config = dict(
    num_hidden_layers=11,
    hidden_size=160,
    num_attention_heads=2,
    num_key_value_heads=2,
    head_dim=64,
    intermediate_size=384,
    vocab_size=1034,
    hidden_act='swiglu',
    norm='rmsnorm',
    norm_place='pre',
    norm_eps=1e-05,
    positions='rope',
    rope_theta=4480.0,
    rope_fraction=1.0,
    qk_norm=False,
    attn_scale=0.125,
    bias='none',
    tie_word_embeddings=False,
    parallel_block=False,
    init='uniform',
    init_std_qkv=0.0519,
    init_std_o=0.0519,
    init_std_up=0.0519,
    init_std_down=0.0,
    optimizer='muon',
    learning_rate=0.0121,
    lr_mult_qkv=0.7,
    lr_mult_o=1.13,
    beta1=0.95,
    lr_head=0.00737,
    max_grad_norm=0.5,
    warmup_steps=200,
    schedule='wsd',
    decay_fraction=0.43,
    decay_shape='linear',
    final_lr_fraction=0.1,
    batch_tokens=[32768, 65536],
    max_seq_len=256,
    doc_mask=True,
    train_tokens=238400000,
    max_steps=5265,
    dataset='wikipedia_en',
)
Each number is 128 + 24 x the weight over its row's rms, rounded and kept within 0 to 255. Layers, rows and columns count from 0. Numbers have three digits each. The size before them is the row's rms in percent of the matrix's.

# layer 5 MLP down, 160x384, rms 0.169, rows 73-159, columns 192-287
100:117112120110128103123176110117169131177110136116115101139134146156096124124139122101116131185150073120109120155106164135099126086111131124092157107096140125114134143115121132119095099117145147094140098132121150150134150146121140126135128135108127139145117132127107128167192151117157116101
102:105137134118125114133158095108081126162156126104166136135193134109123137104135143121150138119114140100126140133105163217150133130163118105117150113180120143157108128114125160140090115119122117095086147154131081120092136117061169114107156122097177148132152120164093115129123144136107126098
102:143101102084112114130086146086147103138128119100098131129088118141108118120137111152129165146130143118148128101108159125140085099147122135131118109128121123105101120163114098130159137155040139145131090062156096111099180140139126137148150115154110176112131094111138130166149140133141106144
102:149121124118113143162169069121126154141132165119131136169150131135163099162106107135109104091118142134131161140073127162100116119103108117119106136135127121121133113116105134124121171145133106125088131148120145095135119147128107084102119117160130090121127156097156150118112088118120154103
104:133169121112131146076095073090132127113132175078129145155101104117134151086092166119140114166138104163089142106106184153130120130147117139093119164127117141144121156149152130142099140131109105152162113149123149156116105156152109129155106106138139143107103144140131133110151124100099134129
106:139157128133141088108115159124163118122109086097162103136106140114124151144104118146111106098157127140156144167096111130159114121133102134152096109160113169144154143120107143117157124102104117149069087108110165127080159110126138106170120097158156164140116161131110139117129107100108114136
094:124107100125110127131142134110151144135136107118106145132100156117143151101119153073117141131112128115113130097114134120131128126141118148171132171119091141120152115108169141111121140106125127181109138136133164125117134144119129133129109089126129085117087106152098154120098120087147140113
092:102123180101145163117143106148144125117123144117113129120136108087151112126118143136103164128105140104175160117114093127119139121153167137142141167158124172112139145117116114143106123135154105085121120136130129113147108184079131102158161122109122138157130102167117113111154108118088140120
105:103131090079102122123132123149142127116172164128144103113112122140145111121126133107113153133134107139131123127108162142113158161127117107173123122126162099130150122081104131138133137120127144120087194152120126144152125109089176141139120106081119074129161129119132140140134115098131107132
099:117136122101108084118170147183158109126151156180158127123149121174145124135143125134156135113144157179109113125125130083113149154116152160110129147077139159138130112127095139142113112134108099171151143102100162115079157140143122174081166126159159118121111110118153126120118160153137144115
101:153117135118120120118104143116129146186143115124137138149126101075128166121147111166134156157155119115094139131157117119112150122163149144152100169125107116118101139132129115110075093124096114156117141084147096115157146116160094120145137135104110127123151111110118107144119144112130111111
097:131128137108111094142153122139133139132158171104130135099069112100111139147137147132135111142199115135090121138116123142119127124138114120118081140125135134094136098149116087111140143148116099146136127158130169147115115151137154119148109075094136160120108133118103130140094103108122117168
110:127121141128142142147109132107130113128096123133167147121104129106172125100071146140147093138122146086123132151137114160142135103118117150124136104125138147117120105099166152181107140142177087125165129125134101135149124122122126125127132072135107131119159101135109161112083124101128073152
103:138150152081140154140134123112061116133110157140127151115167141108107100118153173164121128140061143125136113099125137153122139114119137122139143122108128126147087133167104156163150140120090168115178147175106081143156101133133147108112120079166107120143136166136127111130129121110132111141
098:100110159116121064112126137133105184143110141110153127095062125158129127105127164125145095126152145132125147144121142116149154139097104079097096107111120147108121134120064139102110151148166114134137118093104166148117141150156159120145158095109136129185132089144136115132123120139142140112
100:108133120152129126137149143140108122141152076121148096131153140152122122127196151112114158160111138090136132126108112103095150159125101129117137106105096110147106102101103124128175117096062073125127137113121150108150129150155100114134152130103134066159133133107107164123099102133137145142
092:105135140143133111111139112149156095104090134129125068123178152171143101113102145121096140148129119099135141132148149145107151116117091141116154138130165131143095159105138108147110122080132138087118179144146121144105181140075162134131157150141133138119133129117124163138132133135156101138
101:128112144112147129115141148133142118125139127110089119139161116140145116097143140178152109124077116106136137098136080090084140164107131137127134156082124143173108120097125125132113137119153108149188136169120155100108151082152184130121153147123103179111088092132093194137119096114082133136
106:142125169133106099138132155086129152129142147118122088130128153105133108163119137104130132094139128140145116181133145105108137138135140076120092110175101150151141151159106138112090147150136103131089066130137092120190126147146129145122144157155138163109102126120141146124087151123143132130
095:147125113121153162147111126120125135114151139139107097119158085154086143113142108136123176116114140170105152111120154119149159120196149118134115166177109135155132128119156139158141145155142139160099149087081136138126096146076141111113140139142125106127121134100142098164147130164166171116
102:164126130170106116134163188116149141160164156122166156111085111152075185139142111140129167170122134119094123156106148162110109135128092128147114142131123119115112117133180115119099165133141158147079166149126145116133126103172125120138107221091138113147129117137111114160135111123116152163
097:168106126137116093128148139118097159124124148138129108077174124124165139094170116142137128134130150126108132185138130179136157138123106152139159124139127140112110114142139135126146124087116127121132144137071145128126124086144136149134147069109107099118137138152141193160142123150122118103
097:113149129180137158110109109168117144140145099131139173095121144121149109136113110167105077132147124134112155138120135121082122139112123155128122100124115105127117146160136167120170127142141128085124120138105107131126120180119160140121139126106142096137134123102158119148152125139135134154
093:154130090082114135161139084138139138150155124153107153144146142087089115143150108127125129195143122124148137099107084180160188106119147148127140126169101161145132096125117151079104109153146146075143103133087123131111137108144214124116112148083104134145176121091119124120119087113130127132
108:121158097113130128120092119059101154149139090096112127093098156095123124142122141126109135085130121131141113113139154138144161097126127103129114095154148155170150151141163126135129126141170121106132154107067102116146088158117139158130097146117136142114122092139145108113133115109137162102
087:123176135118113066122132153117112102124129141134125146156125097127147132109092144131151068117133136093142143120146133143135123153108138132125151169163161148144123158110092114123122114113091104122168063153104176151102101125166162152147129136133123151101124110093116151128129116178109151143
110:096131134129133152118092112117093096111126126126145122154123153104125144148103141121114112137096157172103110139103130079132129077117142118131121126147135106147137098112061156177138124062140134142138173164098126132168163170100124114102180117143089134174187127138151129124131111133120127136
098:122122140178133119142133126116106168127110107136101124111141110122121140094117136107100126099120110141104134125193136126122143105145118127123116098131142173179137161064125153141130148143140098146104163088147134152138157100132091119121129128135130107096128129142163174134125086129134090133
088:107159139124131120145140145138170119130146128135123157124110116115166090103117138118092086095141133127146095143127119095149177134113109132140152129100112114150109103116104160147096058086167160088157102140161129118176144154135078146116150117124113169143159165091165113169121143125175135116
103:155096129084122131122102110134095129125144122124120109105098135153125111109126109167142091152068112127137138143147134130192071139124139148120096122111120109128166148108184117166109091130119126185184129100104094137151121144148150085143153159162099140118137167143103121107134139129141163064
096:083139155163133125129090147118111142169124065124119134141211131167126115116184105098122139087126106111151140117128145133089068135112102133110146070118141133141132132134121166154136089190089112145118151116127139126117102167126134103109150152136122155142087129150149115109120087136130134157
098:093134133157150169155138112110130142125142142148108138114139155098134150138117143109096111110153147110098133134099182140120161103099093112163134124107132156141159110115157113097137124112154108168107102152097131138140144137143091099112124102111189096113132153121143126137134116088126072082
108:087086110155121154107141133148110106134174120085149137132143138171125126120115141101104134123156137116130133126123139096129112182126152109106135159117148123134181117112139158119118103098103126111156154129079169160099101147129190181120151135099104130099122137171117121101152156125112155153
093:153111119093118140125149143143145127106153149114123184140140129121108091105144124125094139102104116147155076135133114157123107142132130128110193071100171132081155137133133119125179139106099163111119112123163082101144137115106132104151137123092115133115148124106152098150125102153092168133
105:165107163119144142085133144111145123121095115143114061122147143143092097096141128165150131118122114090142141126133129103140116082117128135125165093125136115132117146118145110133126161146173089125116138092111157120139105147111136161111162121197160160099115145127068099120138106096117106148
104:102148128108112096126163122125129140119099104114130134106138131123127117111122125170128120117143126109140117190123113117118135131139131090123143140167139206167130097116114123174087113087153155126135199157160146116127124143164110081090152116107145094133137145093180158161120123105111134144
096:116080149147158129107157133170129141152108136123135118075106145132098152106158137139087112128147155103109171125101071133137149132175115136137165133100139103149124083142108161120096125115137149149107160134142115107151142158113159114181085128131114078100118077135139134092105148140122111127
099:105118104164151100152142117114126156146130122130147124094105152144158133155148136133083145132163126096120146125130105136121169139115144074136098140141138107085154144128095119140160141066123141131099131134109125088121161149169122129128132127140107141121131118097153139143078151122153127140
096:150110109125106146156114076116111152124102103125113122147111126114144142117106130170153113117140130097129124105107129146123141109102088120161128097145168146097177095120138170090123132117149121095076102130121164123165086179131135125129102089181122197109107169165110150146119134111088109120
106:103131136129141102154141135078103147157117123138134098136158135132091114139126149105118145090130131114158144132099118146122090115098122140128102152156142135121117145127182137162136134145105110124140142101136102167078128123145120118105144071138138087139120063149108107164107108132147119096
092:190070145112133137123094119146100109143124192129115151093144118132124123124116144140130148089137132154136108135112170146104154159156117105103091129105121159134127153097107118090125121123108116103069096153108113096150108175141129144088133145176094138132107088108145130090168167148110098106
092:072083143163133139129100166139140084140105132124135148175169121131139148098053119129096094157127107150143176133104126115098149090139144137110122141101139088117112133144122126101118149122116173128136118143122131162146154123146143128161143135087075170110101129124111119135137149096117121108
103:101102167128125108101185124126112135139088122128113093085128156151146106122122101123130078116125113121121161113121119101122102106106158133139127106095143131120104108129144132133132127154118141155157092117138172123128122123136109132142115129142165117101140120149082137096147142084107160081
106:145120150080121158108088123178135086129148131136115135153081124157151119123116120116142167077105135142144116124123146090164138129130145144118117162132139130166141128116122129134135138165131168124144090100133166119139153118116105168149161113149127124104105133137158148109134147124097125141
108:130105166134125167127124136135145136127149129130125098111146142144109115094117117142141156153166127113124083115089125074128150185154127130139131139113103137100147120178144116134114099128131110100139127141131124199173113111128117134148173122130142160118146113125121113112129131137120094109
105:145112127144144093149157103124119139092134161129114097091141124095071092112151129153133126149123124161087091177143116118145178113123093124153102128114094137170137126146174129166144122137145117118108191116153127110158097139117149064099139112118108153132090139154115069150152122126099102143
091:179157094091117099124134111077126111130138116154100133080111114125162150130144128145132093102121125141154154140115131146111123087116102143103120153148082120113145105141159138118098104133144101128175115115104132141129138105120135108134093102135144185112151078142107111139177159115138162136
100:092172129148133129166094161113106128121123124150137133173129147125123108116127156152170154122143142113168128157112106087075143113076157119149092126130119125119133109150131127159102164104155110149124143089123139146145134098124117111125146145141170122153130134168104079119130107125130084149
096:114115170104104122099129144132106106166156096094103124181084124123155126108124124089133101137107129098103159096134107111114106138143142161169116104124170116095114125141108105106139105138127113170163139121133160195183045117169116136118121155144159136107117146143103185142147119135151163101
099:127154130114115085142154125160107077114116120177096135095137096127133099138115097135141126138107145149146123105064156112121140137121092125123130123147155147092136160116106158174094120115109109153137112147127138144142129139144135093140146129089114145116149117108149155105139155168182155105
098:139149143133108126154130114146146099099175170098151092120091132102086109125152140136166120111099167100116174140163129148036127134097127109099161110102148102155070128118110112137146171146108130133142162104121188103153119129122116118084146146116112124147138118102102154134100082134108108124
100:163128108139142221130155094128157102108139143131115060150118147141102173135153114117127075159109138122105128110137069185151121115114164156106119123137107153107126107159131121170129157123097171142145119120123127128171082122162145111162125105108097135132122146125085131114146125155087151120
095:157128167128149124124116156106081138107122125097114168109139157163123113110172146091154126157148145159118115126147101153136136104153159114140130163093103121142109148127111116086139162163133087122155122110129178153142143133100146130131062121103150112108128111146121142121135141119153087134
090:119112145154135128133132136084104133139129164123130124173148156144098132124100164154137140116132141130142151134109173150136126149088134143118123122116138112151145111124155132119118160105090143174125104118140135131107153117117131085160088159097140138114109145130127134117123130153103163114
115:145101143130158099086101108163142137160109141112115072090107129120167110129128134119145146143121115147086146153135126170123126099147125164133168165104132153094139155106154107127088093101153127103088104135147127138122101148127173151115095089110164116114155130143119126150122107109140117141
099:159173137144108164102154103117112146134099101125133095129143114113103151140109122129094137171133151118130109131101109107114131131099112144132102087104144103125122127144173139153090134142152072122134143086105085085136147191170123159158116142139117137128158145133149122161168140073124115146
090:147102117125114121116142140116124109139111115103124097090168114106119145129121141122139173071101124122142104123114147160125120164140147166143126139143154051184139123128116124147138100094119125097151105116143180131109114126157117096123093122155152115135146117157141144081106140131118130085
100:120141122129124142154110146103109154135113168131126114164152134089160161149132131124146116113111166164125073175145149125114129132107177136103112116105115155156103126088146112090143160118121129127145127078127097128115126091153194115125144042133140162098108101122129177126104119118130126106
099:101154126129124124124125145127098141128130162148132171132139114171073130088105125112126128132162120086117129106125107145171121102107097125151095104152119145126149196103096184118142126157154108113110139074053109115178114142112115127154110183129114173106153161140153159146170144112085179100
105:140130108099115100129158111162110097154130069139137079083125106111108138128139116110129098094099134145120143126117166094138114142143148171148140141121098109169156082134155116136167122113106123081098073152136121102143138119120153132115095125120126123148122132117149106098108148159117194110
101:098116111123133114094146146126091139137121121147141126128129151141161134123067145119104127182084099146096099086149085160156134141127114155131151139085204134132137156141112109140128121217144143113117153132182123117097138133095129138122138114167132145114150151119151138126109123124128122135
098:114162143147140131136122111177101120116104128178079101159143137132092097105201125095086086104119143139146124123144104121154117116175100145137142130096131121088139129123170093098146116140121163132152102141175123118171163141139148114110132127162133158138108135146144150136148119149148146147
102:154086128138118146121139151140100128179121149168138113194139143133078120118147109138122087158134145164159051114113126098128126122131129160140138136099178078138090114150105116144129108122072096164151148129138149120139168122105130189130078152124132132096131125127130131123088166139106137159
101:105133144128128134117134124120113100156101142179135124104114117117097133145091114133187119137123146123077148128136129142118134102080128149132104107132091145079139118133113159122128147116133084174102114126139135157174109128126134117135156112134109163080129072137136156141119105065106119162
096:127108106110146116077166128157125093154133099140099146111134150113134115101113120175123080120095110090093153106101114141130115118113123179116152132153159133148110156138097105155123148117115121149134129125122174104102089155120104153154147168156132121133130116147110120134088134101147139136
098:143119109093115127129136102114155103149130127114163148106125139097100143086091122082164138133107120116137137121115095164095121162083170181134120123123152132141134124108125096097109109163123146124119089136145116165112124143132094128125114123124131102104108102146126089153101108124121120152
100:119134137093130126114125151115135145139105131137127132150108131169138113114143151131124117155151128105101144110088131109119113095100126130116141112100091169183099152070125115083126124088143089146133162064089141120128127133150140116113154129125095150159123119128134098130100139136119136142
093:152111127163113132152110134173171102164163113161144121129120090100142103164110107164101138136125160151135132142153124100126144157122131120143115136130136126149122151166132129148140100092133103160119126160086168134150099123150135176093149163176180104137129146107136157143112135119116109105
097:157128101141121131136149126141125117110170163162139193144117108136129148115143107101118124092115106101151156169136095137136092093142140112108129141132081057121136135089113095140121116094104127146131145136138146146124160106191139137105160142093097112120082109134114177173107112124111148161
099:106118114131129172115132114094114096142122101130121141094140123145166127126134112172116125150125116084158142135163099100165127126161129143151151182130107117104081129124114169176116121144131143111103149149130136138165115147093166126127122154163145144140149095128080137167136112084138133173
098:127089111154137137121142102093140169139137145131093132112140166086127124146107158126153125147129101099149139145122156135116129135095124079135126125112143147115098121116137126111143198114139104122150119144129151076137174134155156072108090122108111154164159127132158145117123090128134086144
108:148126099092122095111102120094119143169132172172151103139122119153172130126117160131160095099086088145120143138117164130118096106100118162127116145164136108051102145104158082129105137108133129136105113134119160148115112152159162138139144125115141105107096156111132190152114101119161135176
093:124076146168171109122150147143115126168136123171099138132098148159121108102139127103114102157111094134153135126090135124113111185114111090135146102124127132152076115068136098088121172107146130144136144111128114132107124173113101131148104115085097128105098152142105130092133112143090126133
099:142107142154108130115130141126149164133143157079133164157130142137141114140119082107113081102154134122120123131153128142128145158137138114107150150118088151103144169164113157134083152101163105127140129155134115152111141162123155114113096188095119081089143134135159125133163151126186101167
096:142129106136143130109126124137123103136143137149158149159128123120131113097114089175127132152091145114131146128112167128110158175118150071099123124147158158125118157105123078133121134140097139140148119113136145098152138094083121179110128129093165075143153141129124138126142145122135120129
107:152115086119120089155169112099122104118124123102156062125144126149110116145181100117107152125115153111120126109163129126163124080183106127091138127116161123154063146125161098126165124176119115122104128113107153165128135103120136170091110109157132148121119105149127177097120126166164165116
096:133119110138101119172128154116151162097141141115142134156101102081089157136133142110128163160120137125140141135115131136149179106122137119078135164108114104129146154153116118125110132162143164126135114102129130186126151096122143115115130112096095159154175153085125135166131113089131099108
103:100140089110127140091167154102113092128088115150140114149163131144124119094132123124107139115128138145110137095159102108098106135147152128142206110157119093145117136135124110176155080125141131133113125117161136158134135113128113157115120157109125144096119196133168114107175161095119165115
099:104129114146122129137089155105099145139141136136165125132122125080153155154104172166147113129095096081092128114107151124129096101144158129121090136099110114126108128132114099104121145153154089120118137153130122117136138114136044111093137134117140116150101131140156110142165141114131077120
099:112122125182142125115148118130133114122098149124139149102139111147125130144139105116125165184124143127170139109106160136130148118159057134116143159136121151104096125101143124088124101122118122140105124152119114123167161145129090158134191126124126071109114112094124163097142120107180125112
095:172120101112122121126171141147153116134111172128138117152142125120117157092125149078124111137154140146135076149118098119124109139144104078111176101129169120114129124149120103115143117146146140103084142096127161180122104136139150122093155121128114136139119112123110100120108116106124136114
094:071113152132122166148151145131121105175136129153127126116125113148167088113168118108136115112091134099135119116113074154102133171124107125123104124135099131130082105101090086134160105132123108172089131118112105132133100189130141113157108142118131135144127132120113096143158135154112154136
093:130125121127094134157101091143101165146147124138121132146163127093116144108135160118148119144101119108099114116139080185142099165148148149118107104112154180124138145142103135102088190131109144175129177107160151115122124115136130138150109098094116142166131134149113168182127169119106135126
085:096116097120085107132150069107111138145160059111074147147136120125137100105125133132098116123130132135106191114150081153122139114139130152107147158099135131119088127140118172088163116164114135132161115139105079180067106144159143094137095143134128162118120069127172136114102137109128119159
086:149209142127139138133181120117114149165153117125132126166146107144134098148153119065121117125134102145127137117124109112135123194109129132158148127138094149139104124140110121093157143164128138131135149167140162123175144150129109146098161154117117125135180144151115114175122098170099153149
098:124149131136091163141165105108144094135125102137119104149149102102122104128102096104144134133103099146144143154069156129138152179139099149108141115144080124076102143131139150129136122097087130122111094057146163128140144165167092102138186151119116148115105162084157145082154136099124083143
108:127163149140107119082102094142151105109139151131127145119170122143143099119130114098127143146142132133127112126089170131096119126122151134135123170145128126139175166112130112120094090123142099123119127101143126138139136117090150100149171108136123116141109199129125116076122128135129150096